Part of a small language model's weights: vocabulary 19455, 4831 steps.
Each number is 128 + 32 x the weight over the matrix's rms, rounded and kept within 0 to 255. Layers, rows and columns count from 0. Numbers have three digits each.

# down: layer 9 MLP down (transposed), 192x64, rms 0.201, rows 34-153, columns 32-63
# gate: layer 9 MLP gate, 192x64, rms 0.217, rows 35-154, columns 32-63
# up: layer 9 MLP up, 192x64, rms 0.228, rows 35-154, columns 32-63
down34:176127143126149124107146132128114125092207100098171094157112125107112162143138101139121155168131
gate35:142135154157107055054154122129120158114137135116138163144101078133130058181119095158156135120102
up35:136193129140198175165141096120166140092102117117118097146126089104122221106130130101148185107141
down35:108151173138130107098155144135127124197122173169173134173080127125128107098114119043134131099134
gate36:095127085117130174102049128093154121119127117132100105153095032160168124114082125158153151102115
up36:145125118092053138145096175142214169067121179111122079099118120106114149069172111190127103085163
down36:214104116130142129072185116161129135106143097107133172114154166154130174213100112108134118156123
gate37:185127115132120130130126116163121122106121149137129137074122133146067144137134159141158144141191
up37:112131137143123154127106149095134159103141107126103156137098115117181118126146109112148080116133
down37:161119088139130117121151132167124073126147118137145107122166139176086157148105160196153111153113
gate38:127167141095157130188132128116142129160122091166129095135131098122174179120171071148133113092092
up38:095152131094137136216124162077140106142162125061123104122108123113125205203130112173141169075154
down38:158194119120171117127156058100182101105170134126115099067068142155155128189075182196074093136111
gate39:121101105126126132103156145085135138062179081090114186105067117137164111148097120157151174122152
up39:123118126109066116110165128135154076109152095169118109121113138051103112131075126112122116064090
down39:143128091172112152209099096114042097048209103083091146166189117072181162129088103152130120105161
gate40:112101143117143180089127172151143143156098134122152073049098057168194195133176153132124137137130
up40:132088148144032116123113138112171155165093070115093144121088111077116132152131226191042123158173
down40:125119113109114088179155066119114080193130167143073163115115113123111133148076133115071163107200
gate41:125111173127161158131074168043149107105117104103143113184091134146134210170092138137080149147109
up41:152193202138164141139092190037130151091202142046091075136095164183102184190129129176046102180093
down41:174138070125178188075083143044147094112187111067096089181094186148114205182106119238116125146103
gate42:106119154154129104118102151123039160092133126144078082143105129072148108161180091162145159133080
up42:167097143130161129142153113119111099114111121123130146204129117128172149186102061142148156128129
down42:122074122087119181101120181159121100076150101175134113065124158104115124175125128117098094167130
gate43:157144135126136195090093133124171101171147139150158090120113106152058099065122115112090136151158
up43:151153049125137132145144080096065149088150038113171128127138134110133106195144093074149101076058
down43:033139207100152169164099156170051138174196156162106079115088102110137071128116097130162120100171
gate44:131077161091098107091171121106121169157107145138098154128075129109158109130134125102140063143117
up44:096047135133123097120161085089094212156120123103099146151099155184197118101136210112093104118148
down44:088147104121127179131142125073129185128133103083042138098119116088149138110111202174105122150162
gate45:058111156136130116158136107140138185131137107183159142144129129150156068124142116112087049180100
up45:085124151113154142065177129140135111082128192116136122120128158160163098123136099106094188087158
down45:135106132154152183102156086143118113183119083103099133091115127142150103160152101108146161150152
gate46:168049082102145112093109112107083122097122091107195177134125125146186117070147062133146083116166
up46:138102090200121105067165038114113162150125130143116156148101102200179168146097006144149108107108
down46:131105136142122103051104156148129132059165079116057136070103117103102221150135130228153146150084
gate47:100213225122167095127132154089139099091105105135082107158130168146081101171108148118125130092145
up47:090154105102131118080140160197195180097121195088079101161173139095090116213138117146116139111114
down47:069167179125185085115140144153185116157093152102083146234120198158172054083115143124131153192138
gate48:106099130163092095080158078158146147107116111102166159083147170156172132105106131149158105123184
up48:152111096179131145130096111142123153172157106134089115085140134147124144123073165133117091082135
down48:142123139101116137080138166108109115092154135096144091138113156088130144127150113160133143114107
gate49:159143104135113082082098136187114135143140111182137131161129120121137126092114166100133149088133
up49:146126125129126117106040142150178132135123110140112120136133178169102122102158104127173069126107
down49:131119106080097112149165119114141131127126107077097125127166150129059143082093160180158148134155
gate50:083132139073090188145077138108085128167064093136087089103143105184132126118153143159142134109126
up50:121112083110073150138151140144065125152124162161125179119114142167142123160158136130121169097078
down50:146143090087171191103172100119122141159122119085145131174154100138110131125198114109132187130104
gate51:155108152081151120083159185110145151103120141130134159079146103076127066158106142165136177102116
up51:107095088139107117136126159122140147073134125162063119175102158089111128091100118117125131128132
down51:111162144168134112135121151159121108124135104115161123085104079119155125132106116071073149171136
gate52:131156140115135137126132078081126109083144137151135098132125124106108089113157118114133159187122
up52:113111135134122181093141119123107126148108163122154152150128143142128094157116092162120133077146
down52:175086161143139129136184077122119142158118118119134121104128134116100052151172131104136142165094
gate53:160123196101125194096101153114113090100122123055166086168124122082137124123123163168151164120100
up53:166157139150091104155240107163111101194088136077142173064145146138103154132117165186169135114180
down53:076134093142118107187131097133157159155072140175124166143096132143138076095114120077124104087135
gate54:100117176080109133134125145156131150108127145118124149154151170206161150129099131171129133076144
up54:117115111139158145117110126120119132130155118083079186040106166126139141090062142114111138122121
down54:099135190101104130127142129155146121114090137147128119182128122131138116120127136180130176132144
gate55:120145123084103119103132128133131070122124124162130088117154052134135168066120095122095150098111
up55:145145125132191082123190114114092151102132110126152149145152126167122084129145130150097129153117
down55:071170111110097152131128140138141102184123128161157141134094106136125114089129122124102169140102
gate56:077087137091097098085098165126179096152178150176095133134142109094171094164135162097131118117145
up56:115104158148180178135152123117182083097109128099152073134112140122132124099137103086129110183147
down56:115117114096138148114125135165133135173114121137156171143132134126160127131154134037123099124083
gate57:141164135166153152086111109126187113135100144139128133031147152084137155149128145166168134121133
up57:086125155124133144123119091121102117130169127084103123086131162073084168174140132119164211159105
down57:091156119142118130162097130124142165154096139135105134098120109128147083117127144107131081099154
gate58:127135142138138110142106103078099054075139155131084112127121124142131166161126142138155134133102
up58:101128086141136122082090112143129134118095093051110154125129153130161156174082108155094103155124
down58:145137127106122105094119126111103098100156141110111094150148163140134155182134127188140100156063
gate59:145172201203162167190189137105116144057116178116133147162121090106088181070096095064116157132091
up59:083156091068214148142149154177156175111147133141142084146146137107181126120128176117174127058148
down59:127116126126206112073134177118159169136087125153147053064051117127121104224174091082142074149156
gate60:084140154100138171099084105143109168074128138130157084144118161132135161168147122148131148118113
up60:106124110113165096175178083184153157156137139117097123125153144146101125128136074176185135137190
down60:081150119160102112157127137113143159147100104139109155157095117147163113105112148135116106113145
gate61:181127153106112126116159142108105060143121100092133139153146065118094101095119160114122133101090
up61:077105110162127123130100111139143145155121184152126080139118136109136120142133101089162127166180
down61:161122143077119111114142128144094101125111102072158128149122156143097128113134114128089141114095
gate62:106119141085079104117139174159115106164145183124122123081044075092149127138113088143151143171143
up62:131188136118066111111112099132154136133120176154067146146139144085125195147044136112156155145115
down62:094118147156094074082083128149175137103104109114122149131087085134141100124162107170133163136064
gate63:071036230055195121156211173121213122144116175090125124120050070071202171108099145127065143159119
up63:118159238130163080110091131107159104208155114109041105121105127131125161125120116160098123131093
down63:104138107187212072199114115115174137126068100124131116098114149147152177183093127150115143099174
gate64:162083144132187149159119125101095129152149051130094163107185097201125114088138051140060092136096
up64:138112155163039134107110157191166174098141038200119127165143090159158194125107143070050090112131
down64:132101137174110164208130148138140114136132128116154164153148131061138097094048113024077161177134
gate65:094144173108176052098127207121119114119110150133101149118091170115134129151135097112129151152123
up65:135142157101103063148103113105142114086100073151098125156082177145095127105180153099154132096150
down65:120117126109156089130147122122156102131133088084120153114097167130089093158123153181115176150109
gate66:132110147216137142117212142090169160110077091119135124122104124101127172132122128082104169144136
up66:146102177166214109130137134078197110140123128072096132097112091150157144079112116117137154135058
down66:077117191113074200027182181182079131095094127117152085165092130136077140057158156116145153142114
gate67:079149140117144137102129142120110143066126128110191126194109110147129126149163107166122112173141
up67:101135140108117074140165113192119143091104171157179153130115126171138135122176042128106122119177
down67:088150143122114101170120120146142175133086141141112159088128106146162099071124141102124097094149
gate68:109093145134104129099157161153116170189115076201167108162160144162165145130135095095108170180148
up68:133132145184187145157086169135024029176185153142132142117075131130065127158112103146144171099173
down68:146184132178144137130042140210062086050161127137111173142081068188152148102136119174108079163123
gate69:115184123116094101126112125120090099104129135164105136098091114127103068138167108124109146154121
up69:140165137086062115175113114104145085173129180083158135095104123120123118097124160170104100141157
down69:187088161194131106166091187104138141088090157075113148093091199185064147108115148135113139136159
gate70:132138130117101133153089126108106146118145122148143114177134125165127125098140112133102145145093
up70:153114100157095189133078125141095094116087141127137147109158155130141132099084146188191157141131
down70:155108158098120122101176120146131112106128168153148085135130089128080117131150098122085139162103
gate71:137125104118138137154137118132108152087152119173161147145130093102163141149150088119140110094093
up71:106137157150102139074154148152104135155131147162192111150138106101133086158134127144162074176103
down71:201130124150153138101093092154105176133113135067120166133100100111144085162108121140148147145158
gate72:140089085136055168149170114124159123187139195154146114078161103107122166110134102119021125146119
up72:144098096140093087057169120168167100190147154099101148135117114133137139170081189063186135095162
down72:097156177121181059136126153124192112158160116148086116134119147125098084164142088100141118100133
gate73:109189147117107099138115179129115129105154164185087063130113126119115094147167119136147136161130
up73:117138127158165108136105100115129134109118088129113181122167162107157117134085137114118128141131
down73:053128128114145137127114129111131134146119149132116193113128086070144166144097105109076120064147
gate74:103166110118194088087107217094133130164105121121163153113069098132146199108105158142088211104132
up74:112113104134101105188138102144085112095063139168107155143156109059085166074155142133138108156134
down74:122109169108125172120114180189148152169089171150141137125096138156159149144090154039117114190120
gate75:103161099118165122146121178159103155146122186188129145126165104128133170153130161130188106088131
up75:153121148110155186158141147111111118112152174141144123162131157125116136172165097188125105155111
down75:110164129145126130159092135119134182164102136136115148107112106124151083097123132092145087107161
gate76:139154135091136130128108067138159111110121113119081102139132121131084164136135125113120193094082
up76:130112056126158091173133127148168111119120141148094165130083117163152145109098096146112147120139
down76:157121150125110097092113118092126101184076166096114081147163140128093102131157090056138162097081
gate77:147136132146111107123140110077138083096126112083163125152099117096143171114134134188173111117138
up77:170169174131116169158186152127083128105107196118179122090107130082137112096147170091214126158164
down77:123090161111151105168156102128135154129093131167124157097122093165165094113119099075122098088109
gate78:073148141130127148174130141124165111152087140125132098122079160091133207121186176135173140163124
up78:179127175135110088115090128057075155149107089115132065129145158111118069110084157131125122172108
down78:173144088112154121108133145166110113125125101068086154096174049169084132160127093081114129141072
gate79:105101115087099169155113159124165187096127141153132175088141139136074125132113214148157168129103
up79:092153116138138158127122085087111141106079058137111124143162125108127156144180107166145120135153
down79:168177119128143118121097087151085157104119123107111151111138139146179145161112087140132126169139
gate80:158064213136157152160083124131126096116185067135172170116095075131177142080115134114119154121098
up80:166127143114239143129108098088178137099091193112150112097078113101148113110212137149176113122146
down80:179175065159108092085119145156124155166158128105149138082120129105163154151116120135091170103196
gate81:093103215127192164076052159193065137123196178088137218195124132138075142128142092113083092106154
up81:134078119184088074114177067151138065062055172201108122136152091146192190129147182093198190136169
down81:161152132183090118148167034120208138064066134148149116209127123107092113179118161194144162085163
gate82:108091115080094087137106137170092106062120135147144138080128105194113101087095110203100068171137
up82:120137135080129145182161106174164112170088149179184110149108109124133135159149073132190149110123
down82:121139147104166103114105189095124203144138084114185166114130159173169093134104139056130128121130
gate83:144097136120095153111195104143095133159149181131120137135139130151121133120050063130082107109146
up83:141165150123169125162125133150111111128114183156127198116151121126163138161092112142100072108125
down83:114122106188162113147164101038097145138203107092135088105194134132098178176146163180177159127168
gate84:094101142158153103061135131169062137111060140157074097154106107044188110148186147136121111143155
up84:084183131125155104092060196103129100123188127138090117096090185089171121183127176108128114138139
down84:210074133157200070097146131064146116071113054147091164147101157108080157116111198156085179130173
gate85:101123155156105176101099163100066115126135169113172191113159164153104153084135149114100175162100
up85:136083105183133119125121147134076185100121114159214136115112143191123135101093057086075144129121
down85:144087054137134092049102171161109151085073142085145128085134112077176170135099159116122147126122
gate86:167177151104122121168159114178102106148131131138102115115123120122119120130163159140143145152140
up86:115086139104068177131135128132136128121104105126135162089128091086126160082115104151099115087123
down86:186162119131138081106180124171130108108183121137088129146172129124089128138130165178167138162151
gate87:064131161117144126094087123034113117150205131076135144171113138125124123154116126127053114152158
up87:124185120046186078159078193126115184080135090124145108140104155135135158110136069166143147126110
down87:118133120056189113177202121037103084153175120092126092113107202154096033134157166172107104114138
gate88:133127109108151146125146157140140118206120167155145106132109093117125137178101139140149114095174
up88:111156164101138182142173128148142125108112179131167131127124118130123139121166107116135128143134
down88:136179131120100140134105133127118160136085110090114158103159111129212085133129137123104108131148
gate89:150157157158180131114113182124107071135127147181108136088173111119133160119150129104160109169102
up89:121133086109101078146134128114112151152086096090103104102147134124124156142145108094146142128150
down89:165110108157151140157093114083118112097130145128102109156095095134144122176125123161069102146119
gate90:138141095105109090112112084098118111108158144095090125149099158093125103124180059138084117144161
up90:127150137145146123133068195093116099111151123105107133114136077116163162083094115113143163126155
down90:085096169151088097066115135105109113141126141186123174168128113143186185143123145175101099110115
gate91:083131167177143166113164081062074154117162159115140054115136194134135074133109104112117115133097
up91:124110148103225166147152142123060113129178140103113143081155162204158134103121096103135093132155
down91:188060152148108086162105102147113123076061131154062117130133117125147141100142094170166102117150
gate92:126118153118137132097216098137129205147154130126112108206095190115104104148146160139024064101126
up92:097175191098135120112115174109142142081122163108099158112092098120135156110161178114209117143063
down92:110061164142106137141128078060211162188088158047132132177101101160065038104098172045101168130097
gate93:085086165112107135111173149134125110117135195153189104099117087124133108125161101117122126113128
up93:109113060129092155122089137092123153135154106109107126142069154102130158114107145158134147125098
down93:125096172139120103146143124138143083111066161194158144139189140090171092100103103050120136142164
gate94:109086133118109143143171117129119132103106168143175129140181169121086116128134167126120144147093
up94:066073137140160132128154102139152094157170133127141154119147138168155108136198106197143124101166
down94:107167139152131135162106130117150177176072157124130153124088111089153091126134080066141118098111
gate95:095139142130106061144086108113151147100099111148084093135109182139088167118133093105092199182118
up95:139080156124126097145180161163137072141113186166174122060171135123094122099144116159128136106127
down95:125120079141087164090129168140108178099132107139140079133139114091123140123144157107137166113136
gate96:113106154158169161100143118156137159172103098110194161121190114117098121106146107150101099119118
up96:156154109110178113136108177128136159159161064176101132151128141079142155090133157098126117130127
down96:139106143113144134139117125125089124132159112119139111140121179128130171130116125136109127172112
gate97:127114161062166161073108145077118107132171155172124118132133082073162107152128062096109097223159
up97:114124099068146196177150135131155131109151133127113087082129115152120087140072104165121155085132
down97:043152104150024106085112147181135128149148086113167132146113093117123124103104133131166148106074
gate98:129130136157135163131075085071110118128132108127113090125103152143144121162082082141108159112121
up98:123121126125116135090124123061140103071123163166117168158145150136144109105138144133115113164129
down98:175135121118149138123110113140115096086189104085148068141170140139110139147117122185138153158141
gate99:115124147126112057141147126150135149148136146073045143138125077099106109088070135141149137159144
up99:176123153123138143159118095132087156165071144143152113194160184102151109208117152185135143099132
down99:091174131153138119129088158141140105073159088136129103087116156075090072073096143162112104196168
gate100:089134116159100122094136134149187135215133118121094117142002143149115162133138128139119131176094
up100:095099152097102105099150154181118147143106123153130143077148169149094150139081065105142211144136
down100:080140154137119157157148153128148130157107134125147147200087144117095076087169162082116141116105
gate101:152099135142150157163117103091151073141115090106106111193138098155175124155131103112096183140152
up101:132112154168133112104136145111112070183132190125143146155151164082175094146139100141145160116166
down101:172123182121154133155120066105107093149159117157142109085124147108133134121122099086086132147170
gate102:166106130135115200170164101140139151152129111115133139126130171134081189174107088146147105157171
up102:124173076137094106111191060103141098151124088098116172132098130096136122132087136155130139170151
down102:136129136171098118134093158121153072123151136134159133147147103120114071169122142114129125160107
gate103:126108115052151131102110117111129115135115076140061126140099099151127143154197117165127128114148
up103:126099093127162142086120140132081140172150150109112178148074106081093162184156124172109141102141
down103:166109104119178118121150133113137081094157091064112107132128146146095179157111156199145171128142
gate104:137060150131144157086122101082118144151121058087160131120102060163155046189200162086141123131131
up104:178157153127114128126117165191156133168122132188141137117142136116139166027103065124141147137173
down104:130155087111137172166100142074036110146216127185202094084144156132149076089181109151120007122096
gate105:146146112135108104100125180123076161157130172111145201165111154103091111118138102145125126132128
up105:128142105113105113117143108099173113096104072182095161109144128168092087074108138105147136115164
down105:158110114102175142118154124153147082101160129115131115101141147107068146131117138163140170147131
gate106:110139120113125121131107150109149176110100107111132152098141119117162149126107120157130114172145
up106:136149136123141117106168178148104162129117155105103091148087188089138111150128132118119134169169
down106:136098093123152167165137157143098119119132126156157142127093107181140140056143111103158133094114
gate107:094153156067105135133083199077109177185140169160085115125140183080132195066093201128096156136174
up107:092143124147062127107164110124096153107135073078145178151101155193074084135083114164109123104116
down107:110131183109149112164061147093133182142078154102128096098148118128089069090079090083117050119202
gate108:111055172145156190159143078021129182169139102116175149121153169175137221091134082116105097140147
up108:118095133112137131065186106083159089113168138138185139138143136170162199090026147085098160253177
down108:101142109141095006064179219216157118119180078123015131123137128171143135048151144219197187134149
gate109:179110130105100145109106151089155172174170150183106149143104092173155132141107152105114103213118
up109:151123141130107128156091091140048188147086195084164102085063147142122132098121183162095136130169
down109:178130141155131155055118122062153095182149176099155076173121097091181173084122107117091150086194
gate110:099169108163236155176188114130124135146145098080086141185028116070169133030145129137125158122131
up110:106149093152135142170082136078099175109133097164118128114135130095083159190177081147136101107170
down110:123101077157103148057158141140154123114127089143086132071170167146212173063154117161190124123125
gate111:160128151154146194107147130151097187165129130147201136145115112096137187131130125177131082153128
up111:161117117133132091160101103070142162120146066079181126149122120220141167121165132126180114114124
down111:113153074146129146163157187105131130087169082093100084067160143137124165151139162235123166137125
gate112:075106136130083125216130094149090136186122113147132202086144180181232126175121138137149136068104
up112:149092151193137094123138061142083072190120091216134144154125207123186190176111149089101134112132
down112:173070108117075140156194085184121116139169161105186120137149070107148139073105116166148123090147
gate113:115150192123203141122170135082157144140112142106130106199080137116091173135097176156147117094137
up113:173080181102091150125105129116137151098128128051134113125114136165151174111158104143126116110125
down113:163163160129137084119109094161149153174133164111132100123092120121133208133139120094113111093116
gate114:144143131105125115171170109146113144086095086091128057117164145154091115141079108198088101152132
up114:111110178137122135125126074129126139145119119150195151150161095189100168151132111115164133123177
down114:074132143124134119183104139151109158181057152128129146121119087093169069116144109026118148134157
gate115:122104183029095132110118113139088174141057084118124125133100150155141074123100170180150146189157
up115:138105115102110132136120128141138156145175197134148126116072140149074118082111190124112164078147
down115:190113177102083185143162083109190149105164122150062111152131098095167089171166122119165117163183
gate116:124112163120106129097101050101156117083103080165111081134154129168112157130110082076105179152106
up116:109153108150121135100131078109183128121147103114075132139116123125123138110109118155127135148135
down116:145119051134159110129127114123113145143144157085164129131129147120134139130094154168125106113158
gate117:147146122138074097179074144089115098091098089160112088165145123116102161173115130100161147141142
up117:149092163135140165137138134113101106108113136188145105130197137075186125099148185136155092133154
down117:138136080099137130098183138114137187130125142148142154134137145100111147111138153143107166130147
gate118:152120162074124135152140148123151154121136118167134075169129159168133150138116117105146165137118
up118:143130172111120132134132167086123124176107152126142161109090133085122104109158124131123129142083
down118:128150189114145156087106120134117091131203144148121092103123132147147124127144137096128170172127
gate119:173125137133140147167148150094095125129165110145100092169115136095116126151122150127104116158099
up119:123121126116115150102186133172146149134124116117151078082145155135110110122139127124091131129127
down119:179127147075153116110130104137147121072124060097130112112171176101082168162127103203139126159126
gate120:058114146139111160114105208098117162116116074177102141152113108142124122087184103143103110125092
up120:152105107142133128116090094106136111153115195156139141122114158054160140145091121134172131139142
down120:099182143155121200112168107112137186160151128139099085054089106113089092157151083047115135184090
gate121:093151187173121130193117147093146163123132096144093142118097157148134237098081134125142185092087
up121:076142106126086144148131173104128114106079089133144104123093108069131117208162152175150096100112
down121:118138130141124149110149064160096086189098153149208138123155116095183115098177117124167102126113
gate122:098129122085106165095153119080096111098104129100058169127108090122149157127109088122119132110144
up122:099136153146147125115071127107148146147116112148126123099101111115131117129131095133132115131098
down122:068105148157083095132132131125149135164071130147116162121110124151166102114117107057122120093095
gate123:123147116105174106141141194129121075128173143110131134186180142120117148163092143186125145090036
up123:173103140136132133135154059135078154145141148169142173085118103133153093062136097074153152121186
down123:117125161141174109146117121112116150130089208149167158115098080111153096126109120003115095107137
gate124:141108199081142123159141103156077106078118097167170106139156081155120105136139116103105113132133
up124:108088121162127125128097129109089128123112133107103158088129150089130138083146103096115067129130
down124:144120108158103090109125132163137131104162140110136100133148106144145163157066148178136153142122
gate125:060102182130109139129166162105107152175152135192084140125097174149137151157187119140156131168150
up125:105140083129076145124093102141095162094165115152168141083130134122130072128141140107093076106126
down125:107097101179169149115090135070107121173124107071120095133160084137129132116140080121160092145123
gate126:127051145105152136115137157160094138146150140075152124156121122157122141154117083138081167150087
up126:118168115136127121128175153196124147145131108134136131167115164181154101121080102148105158107137
down126:081131093161109128179109122155158160183103137139110161102151121107148075108109132089131113108164
gate127:097018080108139094091159122116147116114059172158085109126149126109135107092144090167057097088140
up127:172178141100089145156088112099110168143173082106170177099128098095140084130140128140179185156089
down127:166155185100170128165143121121173160184123132144106179138078093139181077131131082040098135121162
gate128:072105153101109150120122107066122102129157120087130086115103166130126139101128124131159087094115
up128:078075141179153169116163082131112115075132167093148125145109184126095132128159142105193162079095
down128:137181077133109104157135131142109142171088074110123142099120126116188120143172122128082138140108
gate129:125133098141167178129138103115147133137060107099182117168116043074170163160148140148055024138143
up129:105200140184162063107158141107101088205109117198111074140150077112142141114078115182128080112077
down129:175138129151115059084070141147122116143134174161078129090084126172157170150074065160127118069132
gate130:111124189113104115126107167122114082147113181123141115154096172114134063184085150161117150078094
up130:094164093152094148147181130097174132155193093112047094148102158106125087192147094089095158154111
down130:113164089112158116157176175138132135080181114122146069114049185088194114172119208096122182095121
gate131:098202131109141111098120152145156109116126102128120157126177114135142143164143096106101146139102
up131:090160110158073082154113169150135089148125120086146111193075152145121158093130113073149116106128
down131:153136154135140126107104132159146081128180122168151158141136142100127125137126104124075152133106
gate132:110106182070149151088150216147096177138076105101103143144117096075176087122114135157067152118075
up132:190159141164088130190139197161114095116166116074151134099130149074136102107109038146178192168134
down132:150091099176215147101068151031122157112022122150145084150172157155168186115149116087126064082086
gate133:119113110070112101068111123075116114126147145131124145119072150131149056200157113134123129152136
up133:114137119131096075150144155096072134107145130093116106079141179148105090176117141197149143152148
down133:180079117106174150072159122130135094076169123103106122101152160163088195179114168198147128165117
gate134:125096146142154147106172119125073121138178169129157133154104159070140138152118104110151155112123
up134:172170142122141124126113105110138137068095065159107148103162109105159116128133144101102131184164
down134:146088139124138127091158139129096114121170153132135123165142119071120125131143119123144153132117
gate135:123076162161130135134161135133131071154134060110116126099103129146142124187178120084116146153149
up135:106167113100072076158149150166154122142146165126116125121130218094113118110145107130165125166173
down135:123130194166201114133083126121138100070152078126125135120160119140110104131091093126115134164140
gate136:100098185191126122128157121101161135116099124126174111132120159119109110079101156173098103090100
up136:158159128082112174179114144139147132129149167140122094116108107144111151163099129125140139088140
down136:130151185143060178144086120168096125100177139117117164152106110174100078138098175153134170114106
gate137:085166039107168116052143119148121143164134159102064102156063132052181091102139109135081155067136
up137:089173071044113174144081222148156112172205181148144122045078162108142091122087123123184099093196
down137:134107078122108088094151106092174175162164067084062117116160204213143180073155138120133115082102
gate138:156085137099168147115194146141177114158146178152113119165181087038128100128066125132094155151123
up138:093055120044162145100146180151155120119105153100095112141144191112136098167146154131133149127111
down138:081187122121155170197164090172170107155197142124081128135118100135131101184100173096161126119153
gate139:132146142093163139089052118115175069080141103127105114127142107108123141108072122099121182115112
up139:101119149114117114137052148143112102111074177127110180211171126088169148109111118163138064161177
down139:165164148138175139106133108131166109122131154141121130112098109140104097133136094070136169161115
gate140:140128142144137233113181079111082121197092166107141146178094163140160124191127128100057168143182
up140:092143155090114132129148136115105105134108210136159131133104122110114044134118130128060187114100
down140:101150134120079093123062114143093165144102131123108146103133092158153151094142117180166146123083
gate141:136084134155162142082120166094094144172079191144135164115075104160187153142137068119130043130133
up141:153125070137196134089155165119142169060089095109146113043110146090120155118127137110080181083126
down141:098123156122084100154114170165114089174113141144084144168105127133157155096167079070161116087119
gate142:137123125068103138122154132146077112110145106192136137159098091157128186100168115149111108063120
up142:151108131137121085181156056127106109096080106136172109185117150142135146108162091069162150160085
down142:092123133105116126176166124128151140122085104157125167062138179201140136100105161097111115117074
gate143:154128093174109090165169140153148115119129144145088138153057115120125039091179129149129094098133
up143:124133184090136148134108120105101162129105174104142195170142113141139159100125133131161187131081
down143:103103063148097103192125156059178127138119119147167156158126090113093121113181119122124097048132
gate144:129196181086103094140158105091140088143117162135146138141168086085174179142094168133109140139121
up144:207149130119111125165129116125128130116158147131063150115117129134150136130137163157141152113215
down144:055170110055116123101163129141165121116073146155167155132101127042108095135138120110098109112107
gate145:117102186140079149072059107133122087157126144143160098166103083129145137135204076129168150156090
up145:110127184120119158132128164163199133092165153068070073128067100095100098110166123084196162150097
down145:139062111112121187097082123087107155115114156119168126145206110125201125111121132113168102114108
gate146:102143158162119148150099082125137133139089071123110111119143133126107098159166109161133145138135
up146:168143121142193123160174168151137143106132125157091144102138109144149068148102100133165114142113
down146:130129155098116136090131124123124130167135164115134131155119135101100106172131126103117153129088
gate147:133136131132120168102087183061161128080154108105099123209103137087106103193099163138059150115023
up147:139160142108081101159199064170126172129126117165219140112160038136129131007107143094125018136255
down147:083091150141088154210096129156098187202077162163131152078112083139139051097174115010100133073108
gate148:176119109105152072174173116106171142160131113120125166123140139102099142152123123147117123141104
up148:105116097152140137140118089093163109131132064150121145149115126103156125175123171118147162161123
down148:171122098140183119101163109154106093145129115089149083140135148133127132132121126167133132134163
gate149:114096142117114100180133124114163144128152122110114097149129181162137077156095151162128132134118
up149:123138129055147135127084112178076168142146131139120123177151141128093169126169118105126151131144
down149:084107140148124125168141128139177113103114109205132171135137093158122133110131160129162128110115
gate150:140101131175145124116097155078141071129112140120124186154106076091153143178143105128142066141117
up150:110127087154118135145150173149134159161091134145134144155130088154107167125143169175143038179095
down150:164122135152113129065075128056162113149177151123105120155126140099111156178089092135109131065188
gate151:102144183157092145129117181117226122148147145099139153121091155111111150158157128153099152145133
up151:144105148089107123126160117155060163133052151126121117089156112131125093154131168149107140161160
down151:078123149166132096184137105114161126128108151132133134098113160136116063158127113062089131089144
gate152:097136149093088101178210158116117094169132129102099117096127094107150143133154111123134143151130
up152:105192117064121139137197150117137182137148144126124105112154138083090116094137168181133123148106
down152:194087145120148135119192125152091159132117116101159106088142169140117160144138147108142154185109
gate153:132111128135103121135114138166171069034122106123160172084133103126108162118100103150126150111042
up153:091150157091181128142086195114175118070135135119138131115144126073133167149070148117084130100143
down153:095107130138082148080115092129128094124180135120118098111132112101130129158089108171126118116215
gate154:097105124119175186160157134151078146123091164067099112102133078140114106128145110160130185070113
up154:108131181160109141182174154128150103162136143042124136155124133155100100155084114056154191149149